Weights of a small transformer language model.
Size: 16 layers, 7.73M parameters.
Architecture: LayerNorm before each block, no biases in attention or MLP, tied embeddings.
Training: a variant of SOAP for these matrices, 189M tokens, 5777 steps.
Each number is 128 + 32 x the weight over its row's rms, rounded and kept within 0 to 255. Layers, rows and columns count from 0. Numbers have three digits each. The size before them is the row's rms in percent of the matrix's.

# down: layer 12 MLP down (transposed), 768x192, rms 0.294, rows 667-702, columns 0-191
# up: layer 12 MLP up, 768x192, rms 0.19, rows 668-703, columns 0-191
down667 096:149130094142143097133126109146076096109175157108086097107105160161176139111132120132224123143172092122110161116095156181112121100103133171104149161142138119074120131115118061148109137168123109132172095106188132144162125144141134135150153072159141127137157103099156144157196142127111155162122191158138101127194175086148173125132093126201169118127055112136057102132195098105171153185108134204106154193144139198137058123143091113191152138148164126143158125149140190166102127120127122108127162107197191154121099107093134098086122198137126120114131191130125146109147122148097107087
up668 098:140162079134129115133104115118080148122155141134058093160122207119115153142098072171123100077120166127125155144123150087123158089085141140178138117082183107163170151142163102067110209080160099168128158076120121115184072111155160120103120068141116137149126107105149053132083150109115086148127109139091159086182149176118116112147098084144135133185230144090142163104118129147103153135140088124147120149142149089160101138092159091116129148123136154169160064150153123188106099161141173142148145114138162183146097109091170178105039112134182123124080091128138141116133092081094104140
down668 101:164100107105118209170120146080133123091148116130123124136189150145118113073135078148137142148148104100105090153120130112128051167075140088065114112102073138138105086080170151159134108099141100136117146117171142073115121118088141083103176100140186118105137156146159116126103113131114108169125128073182141164096115106087113102135156112104147099134182155177107118038051142231126164158103172130146159216072101129148152126144090178122142102167116106095161088138106101100122121177137132124164098142109142106130163075113092126061156171106155166104139098177098114098119160178163158135
up669 103:108124102083122105107114107087084169145152224127154154089163139115143153097102118088116072167141126111178160127141101119118110116157115134171093128212125127135191100091143116171094113170128095144052121180124162128169103120086099126159178061155083123128127169117167146156126142088119141124157186074142140094138120114162178111143120166081134114106137144109119122162165145100106137159097072106148143154111093205166135162121133104164146133138135108121173073112094171184095094149143157164014130156093154126103066161084124117189129111152162105075157121120131119098207144086141129139
down669 087:126114182137068069109119121124131169156152075169138101151170144112141156085162124139116111118135152137116140113137112135172082118114150138138160142094154155144132156132142070121111120122090155153119105129130168117147106104162075081075162138079112130137132129096119130130183211170131116086144109129110162051134103155074141081167143136146136119164091158140140148070089117102095117096081181121124133124115124255094154135104119107107108167146068142092097102083145086098132132114079133086087112131115112041114136112110055151034111145161136100107127167159071135079044085121125119107
up670 105:100128119098113137100130142120146137101101173154074126086130126121082065110078119148175146172158126134148157041141114139137172140115127185101117113156161147111101071114191099140035142101118141152141122116142056135162193148127139160174105165113168108137105158096139081107166143126086112119082084090145162104153060120129153155127136111145112140123175081128143134107187086139123121150238177085195100152132088098182181087160111136105129151117109071135147135033121148103140081117118126084112126095127150111132119123084180144148154206089104135103098111146149143150109162113118094153
down670 097:121087100163096101125074087121155133104141125115122180185138124132124112179097161130085093124128220160139127118190127057138121147158162166166173136147145115162139153137107068125133121104076118160135135124157112103143169134151088157141142125127153070117132117114140112090096123108099202103115066103162110166126175094153094082071155146156187141110131127092193105124141129047177065150140077139094153138107106120106133145139107077186087099119095143131150118116149074143171074117113177147206135147101144091102142088144186090044152115156134076123126157129098049145157131108144103147
up671 095:138125080167196152156159102124101049149114139081090116080102150119171108104111151154062108155200113079096181115187067105041175092167096151139147144075119167095104129130148107112137115146109129080143154078164119141170115096108156116082121138159180146109122116129093108133175115123084144088084186181159153117126116138104093101100143115131119145148160151174141151130144115188170121099111100139212089116175085138130092150144168125131101119110107119168106118127095092084076126136131097184111076162092138192117175176122150175142107106160090135075113132120152170168063112100122130149
down671 104:181084195131149106159141157123152064137127122148138135153135184173178128171106096180149121144147211108122197112173108104139057106174126155060152085171092094084117146085101168109130116105143219098162075078156103102094158131120094114119187127120076117166157132072131100137116131099127139101062144138138135123139152169137053104147168145118182132118082193135105111171090098181118111146120144125077104121121123088122122158125135089154154139128157121108106134126142070118183152155179142127131139172099150140099142085135119129105086162096093199109138122113059125087134143133074157130
up672 101:212093043115187152113119135119136161119125171114159166134147092082114081081188131141176175152173135116142119155123117185114093069122084168146134148140136174183091067149105145156109130101151036101113104102148098158160150111102136144143090144116136137071151128096130124187147178182116119170120066102160121162083140100069145138125164162109110117145115138106164112131135127118150124117159183154169128100133121076151098090093137129164084151131076108143087063138108109079106123157175081153099121083107114140132098046098150073131164155159098100103145112117111108198160117147114077156
down672 114:129131132088048203053119101142042085184138169137179147107114095122143117122184141086171138166134080132107124146142080106094178130126153098139125143175085114161224200144107132111135178147104077104094117124119139147152186079135083153108127123131115163062133140130170136147129125152114117170142138127078052136159130117149122079175146144116145080079097159158072149163172161161093121107145150117108132141072131099171132089165127153105171116131139171177123135120148153143109109098179142166124125109101133160119130148179168144150049206111136089131173131185110126109116130141140127136
up673 104:128164130131167120072143149154131102133105180124141098124115166122157126153090117137076163111154092079110083130106187125146137101137134131158113104087108162097142128126130150175060178132140192120117116030138153100104133127141104085085107116102164096092189176146083138184123114174099127127130068187120164082098114134153092136154093130157095095135104122111154183152155083150122122106124097207105104122136139134092120151153129172084119112126165166061078156153082118106157126139163084151155188176133152110157109171121202086086112112109066182138141121203162088134093196131100088157
down673 094:074166097169056114095110134107091151084154136116098084149144120124151121123168147150175102155135085075153081163114107115086151163198131052128137184159169114048138145164087137125113157103122113108140160107185112163147128139154163125159112126130171138112140160127134131155127070121097121182131107218186125112130166054196114127124186127167104092143108163129122102141119138112182138088155133128083140110116190176106135139144155191154166148174165165117141101062114182136128143114111153126220077084106121143157135108122152146142169146171089069114131161122113109096140123167142076106
up674 095:156145127130120093086127093142147188101109090103154105136133147145183160144157039159126142111113142104185180155120090098151149175135174138126093081183054155144200171122121084095055108126157204170123137094157115112127128097161108142162181134159113122154128113116095084120174063131100116116109137087126129112144138186154142183090060122124098108129156104091101116135128144132113142078180104106120156120071169134135158077067160084112145067076152086141124131120138073110093131134123122183123165153114143124109165152115149175108136171194128175079094132111170072098107126151169178144
down674 095:126106052141151096091153126089128071174086092126158120081133085120088162103192142122133146155188173063167125115128156131138103120173153195161140107096107149067125112141136104121122204136096099111129096153139139097108086103130133154133057136103125194122101082178137190154106127135125137120136170158082129095168105105160088187154109090157140177179138104091121137072120133178154156165123145162184125132117208121112044151110091131199145125135100115178171154107109141105132128154052157088119133129147151111105106141053086105149117096102138153154088150125139146161126178134129093164
up675 095:138122192126067153152107124088136127145097149122094088125133092175098131126122133132095071075157132048114118150160124124173151111070113075104110064132143109128136127184125107138110112067140116098147087118086097107146108077072160126067148141171133152204140118129167132099130080128198141103158127129128113136143167152187194128134186210156124096133113164091087105114105128139174121137107138146097125139106103107153123077063146091121108119207156126134170127113102100102153211105156176113140147120136141154115155099064096136142117096161203101185160074189136160141113118139116157082
down675 088:096177135109084133156193126155112168168217084149108112204086109116152086120153151103128165097039128144106134148155193102142098088170113174148136175157118174126119148093109151172168141152138149107087157085096138183163119205139115174136131120158099082058107108101128158087158086132100062116120117148122091071165154107110111168128128147108064170164152070104130175133137137094121151130162107113132134090134146142132128121189148175125152145110138088175189093159154098147111128171128085113127111165112165147151080149149163087079160102145110065105134103113143106116152101064092116125
up676 102:107157080148036131129169150158124070133106118068167148163087091124111134140139145109062114164156082131165137131147110124133140206077095137115146124187159133158135140117159137130176134155163111134151156170082113112139147075126141102109112192103131118084101162060138099150103113132135081060197096112148178089091149070144109179102133170138090117087098166118066097125153112113081160116091151115066089093125178186075180132154129118132122152136125123114101147137197131122158111146154105166095067132117124069078164147166131088069131095129136117161140145122078077158157124098149089144
down676 098:141200084095160117171168138178131096163123190129156121119108073165179106151132139165172094184140085108116195162099114140176168186102125192115116058121115136143128083102103145107110119115146159123159120153196096150110083126072150154121152139141134131145166172137129125135096146102127081143215164124090138106080127116118122081184117130078101105108119120126136126139154106152168112098085093141114155099114104178106134103110048158140178083119097127180071089165170115109184155153108105215099131086143115147136110090112150154094086194100121147144124126178124176133089135131179130170
up677 095:113146226154049097114194151155118136128153096158119106124136149152141136141111145161145128139121085111133126114162180123148187068116113120114086159085110160101095081104179081127118166147096107172188099138132128131140143228065135114112145063053119174143144193119141145129113188134092171100187135082118171152134135144165116142101164112073131199133144098071145108163132122079063166094134144095169112145146079109167124118112135140103149129104111142169149119095142086124104137116123083143148133113193106127117084089144140134112133163169143101194147149109157106135076137060084107140
down677 097:099106174125146135119142118146124076128137140109181151158179158164084084106151151132108115151179098130184122132109077109163125145159083157063137123071093083106192131151100151193112143121157119121097112144098149127131159143054218190135116113141094116127169142111105096139106162128119102118114142173086089154128095114152143167107118075130183125126164104048083101130119116157154160164115116136157155100149095085171140165095119160132086066081126225148120106071125132197152161132173154080116087062098153099102168135117093171143126089089062083125097114115154132108087131109147142120
up678 104:124147135129148061126191157128039074122163144176151190168125129107106092126150153149178097136154092136116159176127124096157136111093158112139085118125121122079148105101110111131091139119125161102187125142118113163173088154110132111094096077163101174152166166143202175133080162132153147112113110113115123119120142088088202073122088143087159138140158119162159111098121162111117112178138119123102165087094156078111076083122162132093203173139096143080162154116167137047121125180182109091141066122092101123138121088206106149097208141130170110109105124133142151128136130084160074125
down678 098:124082112111093119097161118095114136107114156202172151133132087120135176090151111121146124145110121121148114124126128097114129086107137117114185167158118149130121136111151117162192115159244170091093138063113141084130170137129123136128160150192146161139097073084168200076144120152136137104106111143109143108125152161117116101110112134159063089068133130211134051079151170124079113152154089157159136125166196067134106094073164139111073105133110067132183125139128117111154137109165081153131070107137150167124148082098129136096140134102202093128154176104108132100171110121159115061
up679 105:154085118130141164175139071139092125088168115154041136097101160124117105134103110117125160093160112086156074162161154126117071111118193091074138119155109120162160082176094131103102130168127137071134159072096074044135112135224136109181144130135103093119139164107114151122173118113121132088144099127143108114173082066123154106128111148116171167106158088092126121146176126125105131107152153128109120201106159091112144116082133096173093084137137156146096124219111099156144119065128081167105160115152158127093124150153185084114129169158167180107154148126083117105075194106119145098
down679 092:117135108149095101161068116097185089143108086181152173126111143111174198106154160134165127118070150117127164138106126111120117150171133154145131117178092135082166152167136116144099090106135123138157111150136103169193153155142139113135100074129086088147098174121164083134240102134080205094114189199188124146181122116164142111160178088159103095131105114111115128124096115113111090147155120130161129082139124136182159099124175137064122184076107063079112136187132118118127142120099089121136063130176089127149175077196125142112121166114129126175171116166126126115160145129099101151
up680 094:156179122119096123106072147172120181098151067137132167156159113106177115121131083127118084104134107118144073129171105101061142079163106181148145088149150117168148114145160108060106131129144146098116178130144126164075143154115112134151130073109143054111141119149116096160093099065106199151167176201162067183134112151146123135148122127085082114165118140158172145099123180172109118139102149060133125139152175130150147129143056130156115064148073135085123069139135162095098096170141094106158128195088170185080115113095150103121113135122147070093183143092113138130106108142158143093
down680 103:132126172129110149128134162185118146158122170145094095090081057121158143159111110087138158143091137183134149145128145127067096124129116148147119129167129115139125094190166167146162164068158189120070164145068138108102132161136131212101143086077071080074105140145113140145109099123104159060158093159171139123214137112116177142145126150168065145097113179134108142100098099134154063190116156071166102067112084181119101200091108105149119142100097161106086155106190105159126150147101100100113100113128112127143097133121129072110169153120105087071106115137110108106155139135123165090
up681 096:156134119138161117116133095116120167173083086103093096097121173083109113158184117058170111120174086131110181160063168120150139217153144117098122124096079103179149161099097161163174160061132147105122090130136096131087149203168139120123100203132092152139106146152102072119090084080143115076119055125150130114181107160164147087137089095133147161134147188129099157179112141079111123124086147124172147148102098161191118100134142140133101094135137099186159133136145114124059062152149060059136109091088102112132148141150134154112140131120144127204112118128155107119122090094137138140
down681 095:157106157137147124178174166051139194130160111104105114052133119092120122129058138150119173127173040135129143106114059140128132192117137168120074098113190197135098174151173125126177128165123111152073112159161191086146144092164032154102137129123103087183164169116134140117111127143155171101103158126110138103109105126165170111084145165153115101136107119152116111165193085154148104179151125117135150150160173161123170103156138081080095137146138140136160079132147110111136150099104051165144151116162134141167141138160089094077134144105085150119116168090133136081170092140118159110
up682 096:143146126159132160133150172107043142115116186151176169213119156127166125097114096159158111099112065056116183110116178155161081053106120159110155128125153069123151071100119127151133180138123136077092191154103142073126129121094152149083107102150095144158117079111111091143173137137085127135119116087126143160198129148164178140118161114119132080133127123175143101108112108088176148118073074099066140104110131148150079185152125133130074124186137080149097137105114110185160125118156104117089069133136090114090168103043133124130089157078167134156137105126127146158120117076097139145
down682 096:094100142077136120128128055109198178109118144077091157079132150142153129151172154119112135162158136168112073110148103162086138190163095156161044141106170163078130109126130093154121158144148146148163092119172107136092084076147115108127112159102129157045154124074079117092133172140095160161148126133166130117057146102103121135134099121083141116172142133062121116135145124176119083132139150183216085076118165128107154152130069149121186154087126152127149108155137131112108149079109141155081124152160164123129164140197132070131183119165121138074135159154135114146108093104195071146
up683 106:123144078153118108052112189131157125099076150163106181158165121120207084182136147172125174174161138111164163102095119136143097100149121154166167114107175128136134114165114197059126141201149137076171118177132126112052178123090178091106129089130166156140118119119119069143115093219160153124160147083151133091128106141085135199140080074083172139135137127165143108128072104129117102188109125117122136130162142108153141119076074156176135185145152139133135139164107133146148098126123131114083170102108130094132122090089118060095119078082112086162088132111130115102119145155090110127
down683 120:096108176119142181157163064145117134133082084134142145132145111120038137057137152139105128068176097106093052130112139089137105163122141164112147136141103137176174153103145206166101144117093155197112127132104107104104125125172098231216173095135144106156155161109110089139084082102117097156141106104066164116119114130148143130141065123126148134116115180164159072173151163120111167122097148127120099155118111040110135128112090165150185111120134119130162133110107135158121128124146151146096099182073115083145134103152181171159098120103160108155051140095154107142127123170152097114
up684 101:168135104206106110088166093088145170177105058136107175131162131162151169141155112133179097127065095162113133162173126156126097141199091097110152130114105139118166166091138148106164102180155134103102139123126131121102136128096145089110080125189127113078150174162110128105164111092064166107090123107189154130135096161196184147090147160079119075120153129133096082124157178094150141160156100120125133081139174116100116101069140154128102098118067122114082096168118084148154084116138118103119118216116134146083125122121134170139130163126081119084106134079110130141064058094095179177
down684 102:071107156112085141118128098095137176126146089130097169086135077147080134175160139150132124130117128101137139205130098099155167160174152184106118167175163166160215158109114146097148149157088124108132085172185143076141128134097154139101183130100140180103140146159129160150063118150201105180132118126090089117148116167122102093083166145074155117142202097121159148098165167107105115150114122087150077190043138157146138168149189165133097133130106130083136107114143157116100150179161068137113135054087163146142148193113171141145138134132166151133176086100131114161136093154120139154
up685 107:136113166108119148112165111112177118079089092146136148085168130106109119129185136056146099134096057073138123098156133119139140156146114186077175123104106065177141160112147117151073111101158112149078145179144069155159136141180149137142113098133143093136115152165095157160083103163124156109128064119130160101144112129048142132086170142115170095158154136089119124152125112072149106127154091163084079141175210083134099094082167136165122088078121128141115159110075133154095090127109122118133179135150198131107117196156138160141151083108101113182189135121181103118106172136059134182
down685 104:151133116101100165153182163157085173124144112143088099113138176063101142091084107102118082110116120129115087108095119131149183147105119227088183142113123157079081159084104148130127100100128140115184163170092167096154136126135090089124140123163165142153127134133052145129078127121107115173144107140132120099158139140113121150081089109131155109090110142110116098163170104168165150108149113089134092099064186124154161127103124213142111165153196167138154100143140144089080105150138075079068074136197129129102148195134073097104159098135149154127155078122129170106116094096127044088
up686 096:141076123099159143129120133144121123112109153102102157119124135172160094098134111095185143133098150145120115119152106131153104115098180076092100140137069175120104124122141125110147172141120111114119183105171050093145173081183161098112124080133093152122121054119159142152167112102113121088118095108149105143123063071124109151140154127149101112141134117093089143097108119143178124156113109085083141132183177161067116204181106180175203175126123129155068180088147130146187125135190134062140163078212146133102168165133173149156121163106150126149165133204123172069173106148139127143
down686 095:122138168089130172096123086114111145090138179166170130151083128142093121099164126066077143118109183138127109138136104135114125108096156172195121122127076128150107155183110144133131176076119059150154078117089137163110130146165086129110124112107061147067064103153073100161115099160131137150068144158162184144113114147175149160176106131112059149171098111153121121126140122090048117143153136165138139141183166155093150094081163129093111072094127098072124086119152132176165148130149106158136144125168146119094127150157146103056172090176145124130186096111119133125018120184143121128
up687 100:111112093144141104120177161117223171181127123125166165075138114135112098153120109081118089163066132131154150123121111101135125138140129099087207124106094150108130203124165136108112110129103175145147093085129095167134115181101117210121147090125164157153142110126180175121133099129142094117143149131140149132100093162097149099140152135048114119151056069047099140086128119157119103133144205129130174115135132156109126112158107143069094138176099136119091173137168066151181134148153073095160154067075162157162114129117143135106143134104119069185147091095115156090159155171087078100
down687 095:127140167174104131071151162087139112082137116094151058169112113109173124130102074204114112138166088096133166120118090185158082064136102154089090099100117143138125150116077147163116113156135066108138131111130102116124081110109197134139114115111088121163132154167134113121128148128129107103165131145133127168132093087080147146182122159149076139120128104093106184090111149155125116187135178141083142130114139112125183100160137077185107228197117106079144113170146146121120194083103182137121102094120151115102049104115153164089149154093143129063126183097123063083144142121111140186
up688 097:159132120089095108115100098163140112107160090144201128160128150077105101141111126088099058081073178096111153076181114125112163130156081140124127112102101134168101136157161128145141138109173094128091157145164171105116124118101134116142173111154101154077102137141126141175155127111103120074106128194150120098121100143110095111105117223096107113163097160183107064108161168112154132180174085089076165123221146192120159147082134110148101138099152086104127046118110109126113111144188122094062104140148122104143074134126106209132156181120153083143130068137156091137130109122131079152
down688 089:130087180115108092129163128108192109130120128052096136140144073137107160083097122176130129056102120165137134159131086160130071115100133087085190049077147133146167131176164088199166098188133104184140133140114170154107080113200191148166124157106150096172172126126121135097101118086158154143082087109097115078126203101141132127170097165143144097106153076125079131095140179156142130125109139081149161153135092163105120175133116139159159151154080138107144084140134149129092110089092133178131128140109133138109082150139092104145157124080124113115144094063109083120170116128110148208
up689 109:172103115089092137109133088082193125072146110136154156083102112110169079168173160103083114161137135171089161141118079094163141151133121108083111119088111174169124069125146102122136093134092169142108110044148128132086110173101140124162148096126136146117097137079066089120126178084155138139099130109143156137166080150119129118176136144089108161118184112174140101037126112170194111151134133143154168212135163098128150147162103170124087104213106114123133128129141196127154140153115129124149138059142128148125159137145213201159085099087143097164114108105114125126105167142113111190
down689 105:098114145143066103157136129118076165099162114099157105133126131062091110177136083104108101160117110163146195150092151109143079156120120124128082148116183137123132163147152147182155181113113083039117126142140134089174126094099134162100111115118150159145045136166069099163122137134090141124106117125107181088105125149174156124123149191080123088171119154076125121120168149031081131186155144173102159171163142194106144156175108104107135106113120166110158091088114134099158153145156158127081152140158117140095099171100168089102205132196137154070128153105114179077128138141095139113
up690 092:184140148156155136160131112115094129167117105148122124070154104165125119124101120154100098118132124141107114144169160123117189145102125138090124130122145108129122080131199077121158093154126146119209102126164084124104196141082100122112199177132142102137138183118176149057124105168131063161144137131130171140107107154111134110104153135035150145190080116151087118151117113149162156103129198099112142174093071111109102096140088092099064127112104176139167127140139129088155078144184214123118094154187121120074142112076100104103171130170147175161118087106099147087168188090115083150
down690 098:121180131133094148169158090086119125140106123189113099079083146108133095159105111132076194154124092145177170062111130135118120170104110137131128120121080136047120181113122200168185138155100147173139209152131110145130090089140157142150125094179108147103149087119118164181116120103110118156131176140189108079187136117167178154119112167127078087100070136217139204116130132106134158178186102187099090140162169134119125104108099187140135125116173168106169145103142137179100095114101116108135126077106141118150129109097145051145130106128118069126154127188140107114150134141144123102
up691 103:122130069145116206104094129150110086118090209142120146134109143149148120120134098112151120149189139153132125148149147070120146130221085113112174159146104123080118128079100103178138110221180110126097158160145150178120134208115153094121097116143138071126177138134149162096083138081183081050166152126118137148153110146121121126112101053134082091156144166130130100169192116087122131147136097136171116210155101173077114170171138095122141099082111112089125106124134088136109125061116154140141160136103136151122158160120113156107129163149133115108126085088135126041090079131148141159
down691 101:101070142110122146155062107151109130108100198135131098158167123138110144116129148113110135191073120158086079136081103162156117109148174129142104082154160108085127132142114178161140148130067140151122170171114130136096184102112134088157149166084138175130181094110141125070118115131078133127102109127144077102072128182140207112204071083175167135029128169175156139168087115080099136168146105141114174145167155106151160119104143147161146103102119138099100070067133190158109133122134119109101188134123124142100172105160109107113107109137151151098159110164114150145102071114158215121
up692 102:094111126070059123096165181157129070171117136075130134113158120181109102157116054099158127201094148102183060135065173117103148120087134107095103147119196138188201098095084124134130084098119116136156162077139141098126197140110177195102114133066099101120139121120158113137106108057122105159137143140141099113172133118156116086107130142160135087148128098147156145121114076134108098180130177161112171140168127136126124142196124153123124135122114128141189072156098157098098144129099135119132151068098164199100156184151167139097071129139120122154100146095145114133170108093152071117
down692 100:130130154077122083127163105132140128130172058122119104184184060142138196139125167131163100145115143107176136130149117126171173200121110097131101154123196115124131084211075126193162135098181106156117132110110167134112104161180106104135168137119114126188075115083153103173098107083069149116128111149182079052145159147124103124109125136166154118156129103174109134147142123100102163123110176155131159146073184092096084124199158118104132159134168076131168158172132167103156116101089130117085123146142097117107141134161062116119145141123150114132162134103172072082038102120144120138
up693 089:138156095114091117159137172144167120066146088176118173204155095148144107153162111092132148086186112140122121139131141106113085112106106118142113092144116213127124125123149133099117189195183137121134143111117187091078095155133137084148071119054098170180136115110124135153152086100169107070176130172130126114095129172087143178114114112131185136156145180155166091207134150122117120081103128096114031179146125123144131123093119177086140082093143071161141169102154146133103191110123128083133150139153080082164158126180139185124085095095127121118110129166087143119144105074101130119
down693 092:127072126126150174117138152133169087094120163072109139125091119168128122125147109134115086130132112132129136085091116158107156149128091160105134110088134153152171125191141129152060123086138107095095081076146111046143132119152140152100169144142125128112124085148103150123145074103130076170110122132138108110094179112181145192066177105107156125096116134140096105120180093078119200156133121088097117127142106174118173110079134172136090106110167150187140091090179126169137074163117159152139149162127189118125164122170162142132105127043113170116138049117169131107129187203188183194
up694 092:154135129101087143137107084103153092135113140137124169152141096141176128122135151164171066159122068120188141146164100110135147101120134151090120164073120122142111145105134124149124138182188096186184082145140048099147172188129127118145099111145159131113149156138087178154092112089111116158171100107148118083141097117105150172200134118083116099131174142106151173169189176161112047057161159220142173076095107124142116120116161082102115130185185072173150114144151099148166124129140117158089153103122077138137088109148130190159140059084097141109146137138164127111142135115092128079
down694 096:111120133120158128106107136131122126127121124116133111101102153126083116152154141129105095083115134168136158109097109167113125206134137099164138143117131155104072110084123152080140152083109143138078169131161117108093123109079151154124191140095144121097174055083083060121129100049160153112112167129174129115143138123101102086068157155165150070164130091112073138110092151047160136122133135092150121184166122114133109120058117174118115140101100191048180137132157120118108144087158120079098151158079110109130199127112119138144053224131095112090160083117107112136161086160143183192
up695 095:164190147164056119103126134132110054142116155131120121090094157118169101111152144104130114147174113088109118128130084129179122149167148061130099163138104174113168112206125127092105132140082199104127101041131094139109157155187116149143144191156111094113096131120146133142083160117153148122162140119159130100139155162127113105131124127153144206151093094080182086146155112127126095064086176107151103182120177145080148132114151148153172148181183083146198105140154099123139062135091131091143158202101149138142165111097113173133182122129101087175122147154107124175134140192153080146
down695 106:172137179120137092123166148108116129107131072136115155080147097173151140090131100131197116079112174088079128101149105162120133086107143105112157155145170146097085172124136155114119111123139154155138109112155113127129127161175085200112136135092168119152164131126135114103195039129157115126138074069079121146082087116193082117093117124102139157112097138064108140082097072089185160105184103138143160116123137144169067095161117154118125154131147142144102092125137152083158149125223078098099081116103096124081123132093139143172140117161077142177097118165128163123131198069123079056
up696 093:123121085133131168136116091139184099138107090181160128116093129150075084107109139138211115090115113185130161119107147144111143089121174154136087107116118086090134150146134107140142169086094131180121098128048047135200166148116189145099153153172110136168121133142095131125064158136096123123205182158118122102137174108139170126150128152048167130066138123119090164139085165066124114132131109143129101088144165086136146143066145169125092094120190078145120112109136129113125081101096112191080069116112108109140149050140194132119165135106120168104135122130147193130109110141178138081
down696 097:149110100102113135148124144145090189104134139110106113093178097138123118142158099087142150172144171096113116111059141159140124143182094106123102176081134100152192147114182158100086128090153093154215175149132106182112114154188125194127069154152130184131107110125152135173166132137124033090217089149130085182130163120121156138121171135140132088149149109039114126150131181114089137067119151122089119095128157080131108182103137085142149158106111190139125150140141098070092132104186121143130158149056146104083123106170156133162148149109113105124138094108117093102146175131159146165
up697 095:130137125095135195160113144033136147168134163153182120128109165140187097116133134103130158108144197120127153156122055134095145127126132147133161183113171125179101085120154106124168087158144126054109114153117071091090131124110048117069103062136156113235168117149150093168149122117145122152139097101157134110108094158170136099152159147091136187183064118106138154073131156101152117113137126152152150105122126103103103121106128123140100065101107176142044143178082118104131082140167100109133131161096082153106119120147116157067088155128051112124116115150169089145159126154107089138
down697 102:135118091181108162138171116145070143112109183120162146084121120119114178095107111164172074177138110211226082131133067100173130140076147093169142172120068132117094099146126192134059098097143146164156093104133151110157094143149142100113166139175147126106079166134183208144075143134059122126125106121090117121227178117159109124108057119095144150208153130111130163154142107122144124153111078113186108101088092126128098122115146149094129135139165147074148106140163158091148179169095116136123077133161131101090139138115150133159109121154115109137122111141158160112127120165156098150
up698 099:180118066172152111169110114117126101064124122129139083120133172123135143130088108172114156143116133121151157137088103135076150096151072161208105152097117138100133149094113093129138114064157124144086142155100147110113126119201079180096161158102113119101115099140127171129099050132150064120124131132134155113176199167109113122123122200142176172129171088205069184104184083134136138089121103105120112137184133096200116105200117189144139147094087134123167132163122093141127127183080119124093087137119106112122115150178165102173181137146154082102115172131131133082122107176092128165
down698 097:114112115127140124121162120135115226139108089133070120125151144099126104197134127187148115121130114099147139136085067095102181079136129100092160105158053117090160123123184165092166065144149099132173124103149065103129123094129168091144206128121145133111159188087130151174116155064114127200157122139140141123163093130077153135163141106092161143121115200118173141130146152189123095112163078136131098145151050144133145146126177158123104158112139092115121120113161133127144074123215136155124156077135170120167132081109078105074141131103110108148111090124176082088056155159152140115
up699 096:121147154108155108153167113098145127159096127127132142080072131145090103115160160052169157094071075103135128201156157098089161095149104151106153101167098153183169116112145171121104143105157147105124143111178152149152108199078110111110103171167144107129174133103129151168148183113049136140161138127102159146202115133112084078099168140137162177144156168109101173151203114094102050072164138120122080109130163128090111063087127089161144124119083125131150092136133079155147080147169119141118099180109147166081085115130133131169142100153162101086127137126095126094113140126204153192
down699 090:109131157115141119130115172089165106073227087089149079196140160138159170142103171185124106103132097151156127173094089149150113144105186142169169143144138126134112151101081161181115159073154156137145177115105129132109113082111208146128133100102128082154127133139214088108123139101193195168151096117089122100139120132174110182140132140189127115120140151175145139151068184147093145113132177143065173133160109151148131164123137127102176056135156103119130125108145172088153131127061110138118098145148115114148160158096079185066146104125125104109145132106139104110170121127040134100
up700 106:162133117143135120110100120067088136108188140113135112097160068130164079134161121055180112176176154084113146152085127121122115112113133123118060137134131166177135230166109077144163126094173095106115084142106056096102076181096128135189163132141137162173134076133048154176140134136167112118177139121116158098154131146147122182159161106119153089124122109064124090168108154138128127116142160153169154065168055098198140118164107137092089122103103134060157141090150143178144112114140112153066160120174092120134160117121157134144158190126152123115084135128142091143108146109084110141
down700 102:156145173067153108166116090090174102135101178124087107107097134079133109189110098071158142108184087167159160153132151120134143067090157127122152127178103139108129179186100077110093109169142129111079137149050107096132129135104123182123173118121158152158098186140139065084098203140108163151114152165052151162121169113132079129169102133137146116179158153143142105102169081128145180065121153142167146052143077134102135077094067203106130158165122141117204093136101139108167119128146114118117141108127150133087102060110114142185127149157123111123089116097132146127109157129109121120
up701 100:088152118097110093143161125082183105109127150121131176151107083134121117114090156109105161061094147147131127098137170152164136147106075174115120091121155104136099120097140153151121205126118140029110105177192161123142114144088141092157068082203115140146090106160115067184141102147178154119119155101153089115140108114115114088143146096107111102098159102142175126149105086184135111131189078133120146181069147144147104117092091141145095123105095098160152119116114155110137095180135068121134119039121220149161108107089172183086103131169160068098111130124177128162108119132087160151
down701 108:136104141090163124145183150128146152138112083111055063117083142130145121092127118150087122135146097148110110096130142148099102160085180055091123143202110133117111125136093104134209128117215105111126110074087181099107143143176141180124114216071108117152095128105132110136102165079161057151128147127085135132163118168169133122196114186146116111142123136161089114142105147147140092147089123168096089107121153069114080172124177113109095182108186112132123138142141156191137148145118135145105047099165089138176072151126128085143117111059117103117107089101142073107115134150165137152
up702 103:114165179158178100113113173100170088105138134209135201136146091169168145129130124119097117090117095146142108120175109110107140142144124212162089130176085098155094143125098111121141168120127152106123125093125142087119151106120100131109134095117096122152070085136144183181135121111139104076151143132214116065176133094138110120117125128056151112136126117148133142121109127141115105134107087117175141109147115099108211117181070146151161063133062130162066063150062136215129160118099100162132191072157175122126170135129126131155063068121144151193160135132114144093143096131138111120
down702 109:148147095148145229107110134151107142097148069118083116132152071173120125098121093133125104101091084170123089132194132071136105087142122160128164110097103121121182148096126130129167165110139137161126129118124121133153212152146171097110125108052141158130103099088108133175113155143125128168185188125058159071161162152152157147152060159190167127146175149092130102157081138188118161161128108130066143132074142147118079155114086174115125120112080096140105135136081125110094138096105178101129128098093088100116093158120129180087149112127184157123104181171115124075167081105085117071
up703 103:173108095174095165161112072136078153134119129109134107194138160136096125140108124176186125104122107138147170121130127129096130174115127127112129134133167159147140139165133130175128124141170181072103100090131137125136147112107170129131096121178126110104141120056136103153162123105141114121088153155135105148141137092140126141158075146126146129050138180188177141141173203155096084176194171116136084180133080112109074091052152093166128132168110178114143140147180153107180128154114075161124093155005127061131119095133129076089074124173130107096112165058152165111121140149125130147